Weights of a small GPT-style language model, trained from scratch on English Wikipedia.
Size: 6 heads of 32, vocabulary 4096.
Architecture: untied embeddings, attention and MLP in parallel.
Training: a variant of Adam for these matrices, 131M tokens, 7966 steps.
Each number is 500 + 25 x the weight over the matrix's rms, rounded and kept within 0 to 999. Layers, rows and columns count from 0. Numbers have three digits each.

# k: layer 7 attention key, 192x96, rms 0.0895, rows 122-127, columns 0-95
# q: layer 7 attention query, 192x96, rms 0.0882, rows 123-127, columns 0-95
# v: layer 7 attention value, 192x96, rms 0.0816, rows 96-122, columns 0-95
# o: layer 7 attention output (transposed), 192x96, rms 0.107, rows 96-121, columns 0-95
k122:532491472505503521451500498539512479516522544497518453488488504491502489512470495495492513490513495500522524481476523471515529430490495519510502506487500536472504519507466479501520528493493519507587481512541471532508478462489468443501485481500455485471518527515496507501531481523472494530
q123:490505498474487495465438492492455447527485512501489505523528552496521474511449488503494505488533541512538499485521510517454532465512529523488491524492465505515528459501473520501535523526532487485481515461505532473486494453522500494481489489510496464513496497555492492516582458546482447500
k123:506464488503509537508489500491494480456458488475498528503484530539526467494462474516496503494503517514498508450527517504502519440513505501523515443524527483516524494480472479516537525508479550513526486436509521525456478442450526438517520536507521500501539502535536513491547476470469484506
q124:466484543454527524507462527510475531552527508487498479492483519513509489484446516561481481544483474584471469534521493554450514512529499504490478547522491514500499500455494506541522502499532477476514508533511543507483507530518470473507477455506502493493481455481488515514514515532491476462
k124:489515499485491464516495500526490493467474519497438524427481554541473515526499523497493472478452478506529523534489469482546517494511515464512492529524519496498486484487492507504445509465481526525510510485450458563537514526532496449554517487519548487504533483515528491517493512521464463503
q125:557465473535477555489503497527471486541465489514469470508488549521498469488500490497505509534481533466491528482503507479507499501472487479495526472488463527498483532508458513490485494494448523533515499488483548513512496484501511462536504547484516487485491497500482505429482508493496496545
k125:513499502496487495487518461497474460535527477501525477558490542515463496504477521466478527495481512482501524520496504483500510511492459505500511515474494521517477504494476516479489512490511459511525492503542586506478482479453488523511500500485474504482455488464512464519525463494477501487
q126:479497556476465469506550493534517497491536504465433507493527533505487525508481488487469506478501495521489492491500505512501466463522464480496491537511509508492463481514532461497431517448491509478504524533492478487488445498464471569491481492538497511516466522532508516523502486511540544499
k126:495528533478532459519478484505499481483498522454574514454544559485501504516531533526537488458557541497457469523481473487533440548477517487521525485517503477471493523488525499474506495490513501516501513512517457483469502492523500499493461518516490527494484523521456483523500446469460485504
q127:537448489526488523485542480588479517568493492475487476506508485474455474485490518527508527512533530562467523487492479500477508478486486504519504525504477495509517506509472561533504473494501503479485545472494497494461450506501542460508485461537482469539535484518480478458498481490524485521
k127:535504492527513469506522431542473486503519521499504533543483491485485516503458541474503504509555498441527505497515504458501550497472458479510505498534484486507478473509507523515460551484513498503510468468554502497493466497441496465554511480480511535510500489471503533525509468474508469487
v96:521479505519495515516488538487497476502492501516520489489460508513480495471507525505482507530488504512512462477490518517509487476504587488440535453530510487509507534501467512487541495499508482489487482498506499501469481498545492510479502540502479521522480491469522475495521507516466492466
o96:536533500495510498505504506529534497488503495463495496495493487453528490475526467513515473496504492496483512499512488490493496466499464468489484487534532502485454529482554494512483517507556504516490500514472494493501493506460481483476491501501506506514495522535504518556483470506512535480
v97:529499499510513486508481502493485505518509519505532513442506524512474499473476506492483490482516518522546507528493476520497500521491513523557494485511472495506520485497477494478483453482490506507507550531509501526479487487562502512463502542487500551522512497497495499494483519493523520523
o97:480502499496494481491502517529490531511509520504486491508494500491508523511491485496542509512508526489467491489539510500508481482501483504462514484478527526523519476513530484511534529521526520476495450480492507480500491496471501473510500476482491478504478536495533496498507508485482465534
v98:458491499521532529475484468516520477514508522452486489524532473519515469485500499457480502492512480535510479439503496474455496498457475496468509494517508506483469533537477511493528502491489499498531496554493531527512512491499503504520510506502515494512511482506515561488498472488494488491
o98:559510495523502511528574529474492496479469486528491478487470512478492527492503495527490485528507517500492506554527440475534490526516519485502482461496488501472508491439519503534450493532521498502493506460520501486474494505476524500487499497477493526510498521493503470495491504501488534480
v99:509490510514506493473473480518536472548531537522513508498475446516464490473501517507483557463445498513551516489509523439493507503501514483486494464508523510502458508501488524498462513499501476491504505516514523489460459474498501507533484477511485484496461512503509476525504542473471534498
o99:554520499492510503522503515495532494470467477480529487499504499483512483503465470475489476497509499505465527494508472537477505472491517482493507478512484490492538498509530507482510476504519550506462502462489475518517507531505495526484528501523510561505500490489485497545464495521478489482
v100:504514483500488499468537514506524511499527494521498521485509508507504458490525524518518506490508552505537460504516485465474515518539529515481486477540502522509529541512517457518537478540499517528505500472530525519488482479501468457523478493485513505486446483471539477511515497496501493469
o100:504472542499525479527501502501488547495500513472501494525464479450488533500464504520502506490474484471490510496450474502512463495491503482501492529502570481519563495473492516478468510480494493534530469511466484503481518529499534472465509508525540505485524516531447531498500496518491543514
v101:503485501515545511505554527504510497470523510481536571436529495505484509522480538516488515517496490493506533533501492530508502479487489495538518499496584473502509500515488527534482502518505463509496471472469478498493499506505491498443527499511464502492490477493499485486496515511527487527
o101:477500521519460465475492487479496488536514504499496450555497497477477480484501469490534482492498528483460478493517504499502466489502508495514531532487461514529485526494509486522523517475489512455514508518495526527498511493505480504510501513500536466490517563480517521524497514511488517459
v102:523509489488473490466504484500495509470495503459495459494549547486481516493480506514516503509461516522438485446506523474499488488479505479446480503495485470536550503544545523507505540500491482482535430475505497489526466508499519488487481483522514476459515513506547535491503508508505508479
o102:527430522524496522516501476499498518549497514506484536537496467520500472497517456518480470476513505477523471530460462501522507523513497539478498487567531509498491498445472488534489456516500468537466531516491517506491520500513501519482502526502497488528491507493465464496501503470477518474
v103:500494485501533465510499492479502496536491497536527493485469518520489510515518488562512481477513517518494483585518537509520492494511489519499472460519456474484497507492475489546451499486488512520489465463491449507505516507513510455527472515504538516505529506528503528502485486502517493502
o103:494467491497498499492514507461475565495523504445486534503502496493505483491515499421510520482451517473486519463478530475486509530501468494508507502485512512529531474501517530501501521518487498524501506493493540510514525496489524507509517527463467483498509482511523502431499533526486487534
v104:522511519513466522518498493471497503504512548505516494510522482516502480514508519485524513493499504499471505485487483504496495491540511506558483480491496499451500492470535491543479537523495473508502497533505473492490503511471483470501483497497489475501502491519497532531518491501536504532
o104:499492493501543519474514478483480494486498472501506491492515509465487476496513479493489530496491489465494519511510531481501495533461504520502529492489486501523495526509467543471491505518441539507470502474502500518540503497516512499513506494524513482473515510489510495474481550510475520513
v105:466502491489533540475497475507498501491473515492460514486461504506467525478440507499518494505478526479512515521526498501484511508489438522452509472522502501487496471504459517552538477507494461503494495514486480506498529527491502531495519525529513471471513530543503493510528483519490510494
o105:503480561523473484498521491508512547528497509509523484522517475495499470520530525473489540455511508499482497484515487495500490501484529465512465528515506503504466522488546491487449519522448520456498522497512523508490500494505500492533488496484495523506506480451457488490462493501501522521
v106:490487485511553489510471512482475490513511501496476493501472523509483494528550472490470512431506510492490472571516447548490494471568477485518472472512502525499479541487503513473515490530504479502540492549499503497482477515538471509512529503531470488496504522506501494515502496529502472468
o106:505548486468479536498551501484495495484469516477506503509490480469513452505503516516519507506492504506501510478522513479493463504448500475498547487483520510521485495492528504491436488487572477502471534481498533500503532488478538468495495507466523532535473487496523557507498483471484534512
v107:504507483528448483504472473525496496521553502492496469505537528510487502548491493444513486480503501522495500480471493497467501477501490475501506510481515499511509480503495481476472538523509522494490467479523480508521543504488484460452482504479527492510491476492485501513488529492511522511
o107:487493482477529522512502514481459537500499499536515542491515485501500495502493480538486491493516502486485521512496495480534508527497495554505516484482483489492488478506481505526551502456457480528494518539492464516521504461505490509481486499529486507451493526526523487490514514534466446483
v108:559510491474472505482495498516521520541520517504489544557457461471494511528497500535487503544467524505473483541513494496501506484520480504523557513498488518489485490484503492479510510469499522519478498517530566490484520504534492497533510467503523505503535474516470469509479483476491501477
o108:485538490507505505546470519494508513457487487542531435467531521546534500484514497510475453458498496480530515464497552521467503478458519468482505515512519467532511510489509512498524499513542479479514500512505445517497493485479520510465524553525488531494502475475478504490505492527482479483
v109:446515507484502504476517479469490475499510517471500479529488511476497484526513475464493485482503476469513543516490494544513520480533503521533513469512483500487522508469539520499517491500491515475509496562494532481457514522478528539522459512505538507486468482521505546509507522486482480508
o109:513505521496518549531540521504497518493485500522527505486480463516490498493511533490460507504529515537486507498502522450479476537489471500495464499503468522503492514504494494497457518533455515506480558424469487512514512519495498427497526495494464501473522501489547506459496477506526509507
v110:451507508473476501522520517505500519502511481490483480514532484483498498502503514484523488470528516506478522556492509418510490482487524489476483487524542487509488496496501484527487478534485480484480472482447484500489517528494537520548499460481544482503537521539513530454498487496482530541
o110:496456504562496490470533476506487506505495518507534517511467508521492493486514511478502529540503497524491465477493529510497532538519460518536495486490463513471547471484505497513485504486458519522526511478525542477488504499465449516491469529504480482511512493501509494470487532496520473505
v111:489508484488504527476476515522476492549534505526505528510546505525524482479531526453500501512472477461489501544484472469514508501482529496483463500476535491489484493502475496480548485513511504511505469509485483473505427509492500517524487498513503500503495455478519467502511482496525493527
o111:500466535512508423521532498456518516493496495475515455468491497487493520531479476510553517500486512493513506502500507490492464521495518521541525470511491524517508513514508481510484487488464516482505520537524511501520538498480489490460524471474495530457487528527465520531500511471486496476
v112:473476507442502531492482513469494506520509507494524537504504490501504477488463496469494436495524499490466500551504507553499494454473513507520496508493498521526507527517503531477514500530511504485503506473487478489501510542451524533528516487489529473488446494459488446543530473510477503486
o112:516552544500489501509524483518496455517542514499491470473509508452466509532510507509486521471499469532507540449513503477472483545528490481494527524487501477477442513501496486485514457457516469492512523506497485487492488483536487457490485481515478550522529488510498517545480537516502498509
v113:470513492526511500502488518497506534533519518505496501487487514509497487525513509470484526485476510452447493481442503507497504509495495507462486491488495481479530515510544486505564502457503496510500567493518512491484512503478480507511485456508541469515490490521471500505508531520548492504
o113:532514555458507519519516467540480484506494487529522505516535507485480497525513479497541521531497508509495511492512482504518493460496483542522493496467527481519495483498476510470495512538430492494492482512516483475482498488465497474511542507458464507460528468503522497484553483501498475517
v114:462473490580488522477468488512473477450491509519465515505501548489535538503514516488509466515478531501498510532492455420473520476531536518461522505474503480496500469491499462571496533480504501484503507492495521475470510505480478478488505538518507516507477485483516474505486481494502502528
o114:496497530464508473486533524478491580536505490477513491483501450531497522503495496517533524508485479422481478475505500529535476539471467497511454501536509499512483533525526493481484502515446515489501504542506486524517501503516495560492476483467509497452489519482491521469517489513516517486
v115:487501502509483497480456537488492514516521473484480504508534483512500503544492515467485448492463489481481520497524504524496481526509527511549494486499523486452468473476512531564539500473521537496504500513495525492476474493523525522518505493502504468490481502530508505479460555514476519511
o115:525467486512514543494536494481503452512491519501530497506501532536486482500497489515517530528547517500488503488507512479527536449524479502489478526485450473504517498531486479495513490511485472495452522484531510513513501500453500518545477481487466520490503505480523482506524461453541480461
v116:503518519449459492502471473485500501539503487512498531544486508498537503497474488504494504540483507497461499539494517551499499527508515473484504502479446516548509496505497521510507462519502506494495478492549470492503484503471465478483523525534482480505457535454521519497510486497508523469
o116:487497494500508507502495513509529443478508498474482516469519467505466485511486488533467486509498484520534515471482519490470504454510525498510527513527538487470489506518498489482522499505536463496518520516482510530525488472529529495499476470518515527509513472520501462577493514504487459482
v117:535516504459455521465517492509495527499507493501495495494540510521533461542482524509486503519493510479504482488496509498500484490514508487501502519507514529502509482503492502516558476514491519501510453485498540520454450504497454507491487483474529437522492450496505479498539500504475508504
o117:506480514551494486512500485493473507498509518517534484528493492489494531507491501545515456498538498507503527507453504464525504520493482501489510496515535479503518505473481495479494520495464461481516492484508464497552543460477496506500501484538500513500512531493475511483507485474498502475
v118:519496511492500542558541522502520518504548515508495543493459463513527501492447514477488502541567535513491540515472464454496506517514450509481490496479485520478482485546455461581518518497499539540504496531501478480531465494513494484472465485476475478521509493552512510480519497513496469500
o118:501478495526501495475472523481448471514511500504518455501529545491522518555525493486532509480477473485488500500519518514531503496487530478531451532495504514495533483459494500457510532488438498477523491481489528547480535499467499483529504512486513480470493510482491494474493561494497508517
v119:497526513519483508540515503483537502439517542464478470510495485515515486497500508473459520510521473524484522490480475471494480471525551508467497517515471500504453509514502551463473490506520507525486495505479529473505486502516516491467514535502476486476487504437537453487517461509509509495
o119:544500471501529514494517518503506426519495474509491478470492470477505502471513498518497475532515494497500478518514505521498512516490471426484491467470481544502473534480486456517498511466544504504503501513509522546470497499495481507522495514515522514519475513537484515559480545479525526467
v120:471505484532456504563466539509506478537530485494511500544492490505497500527511490513551503520518498521492483498503491475508513489478486505489492502512449509516519506491485512523510535512512507507477517478465520508467490505513516496480556466505465516512490482487461492505496510527488529482
o120:538525494452501486462505476510493517486497509469501505460495521507496509491542548494473494508523506515465530488487532504504497495509507505498525537494508519493473495497502488465508500505459491545506487553514484522497509517489477502493453507491513492506493483504510484528513524496494477483
v121:520471537524483498475506501500535507482517500479533467498533490505509477517532467516524491514492523515501516499504531520444503501517482514524513515515457441483534512452531507549475472539496515493530534495482473498497505454429495523487494519491516453495504473495516441519512511504487500515
o121:508499506528527524474507465510455500521483481467481508502471479501460505527472520494501496515530492447475525509495468465539521513502502515500485508514536527515494518524480520485480535470458476528501464515535481548512469538535484467521501470530480475506553480464503533478505498494494545493
v122:483497508528499484522462505498471500491519498489462526527502517478530507461526485460520512555527508536503500523484482475493497522534457495531499476485536476530494526512476453494494512494492496479502507480506496505527456522534484473457512505484521536508515510478448507521494486483501512497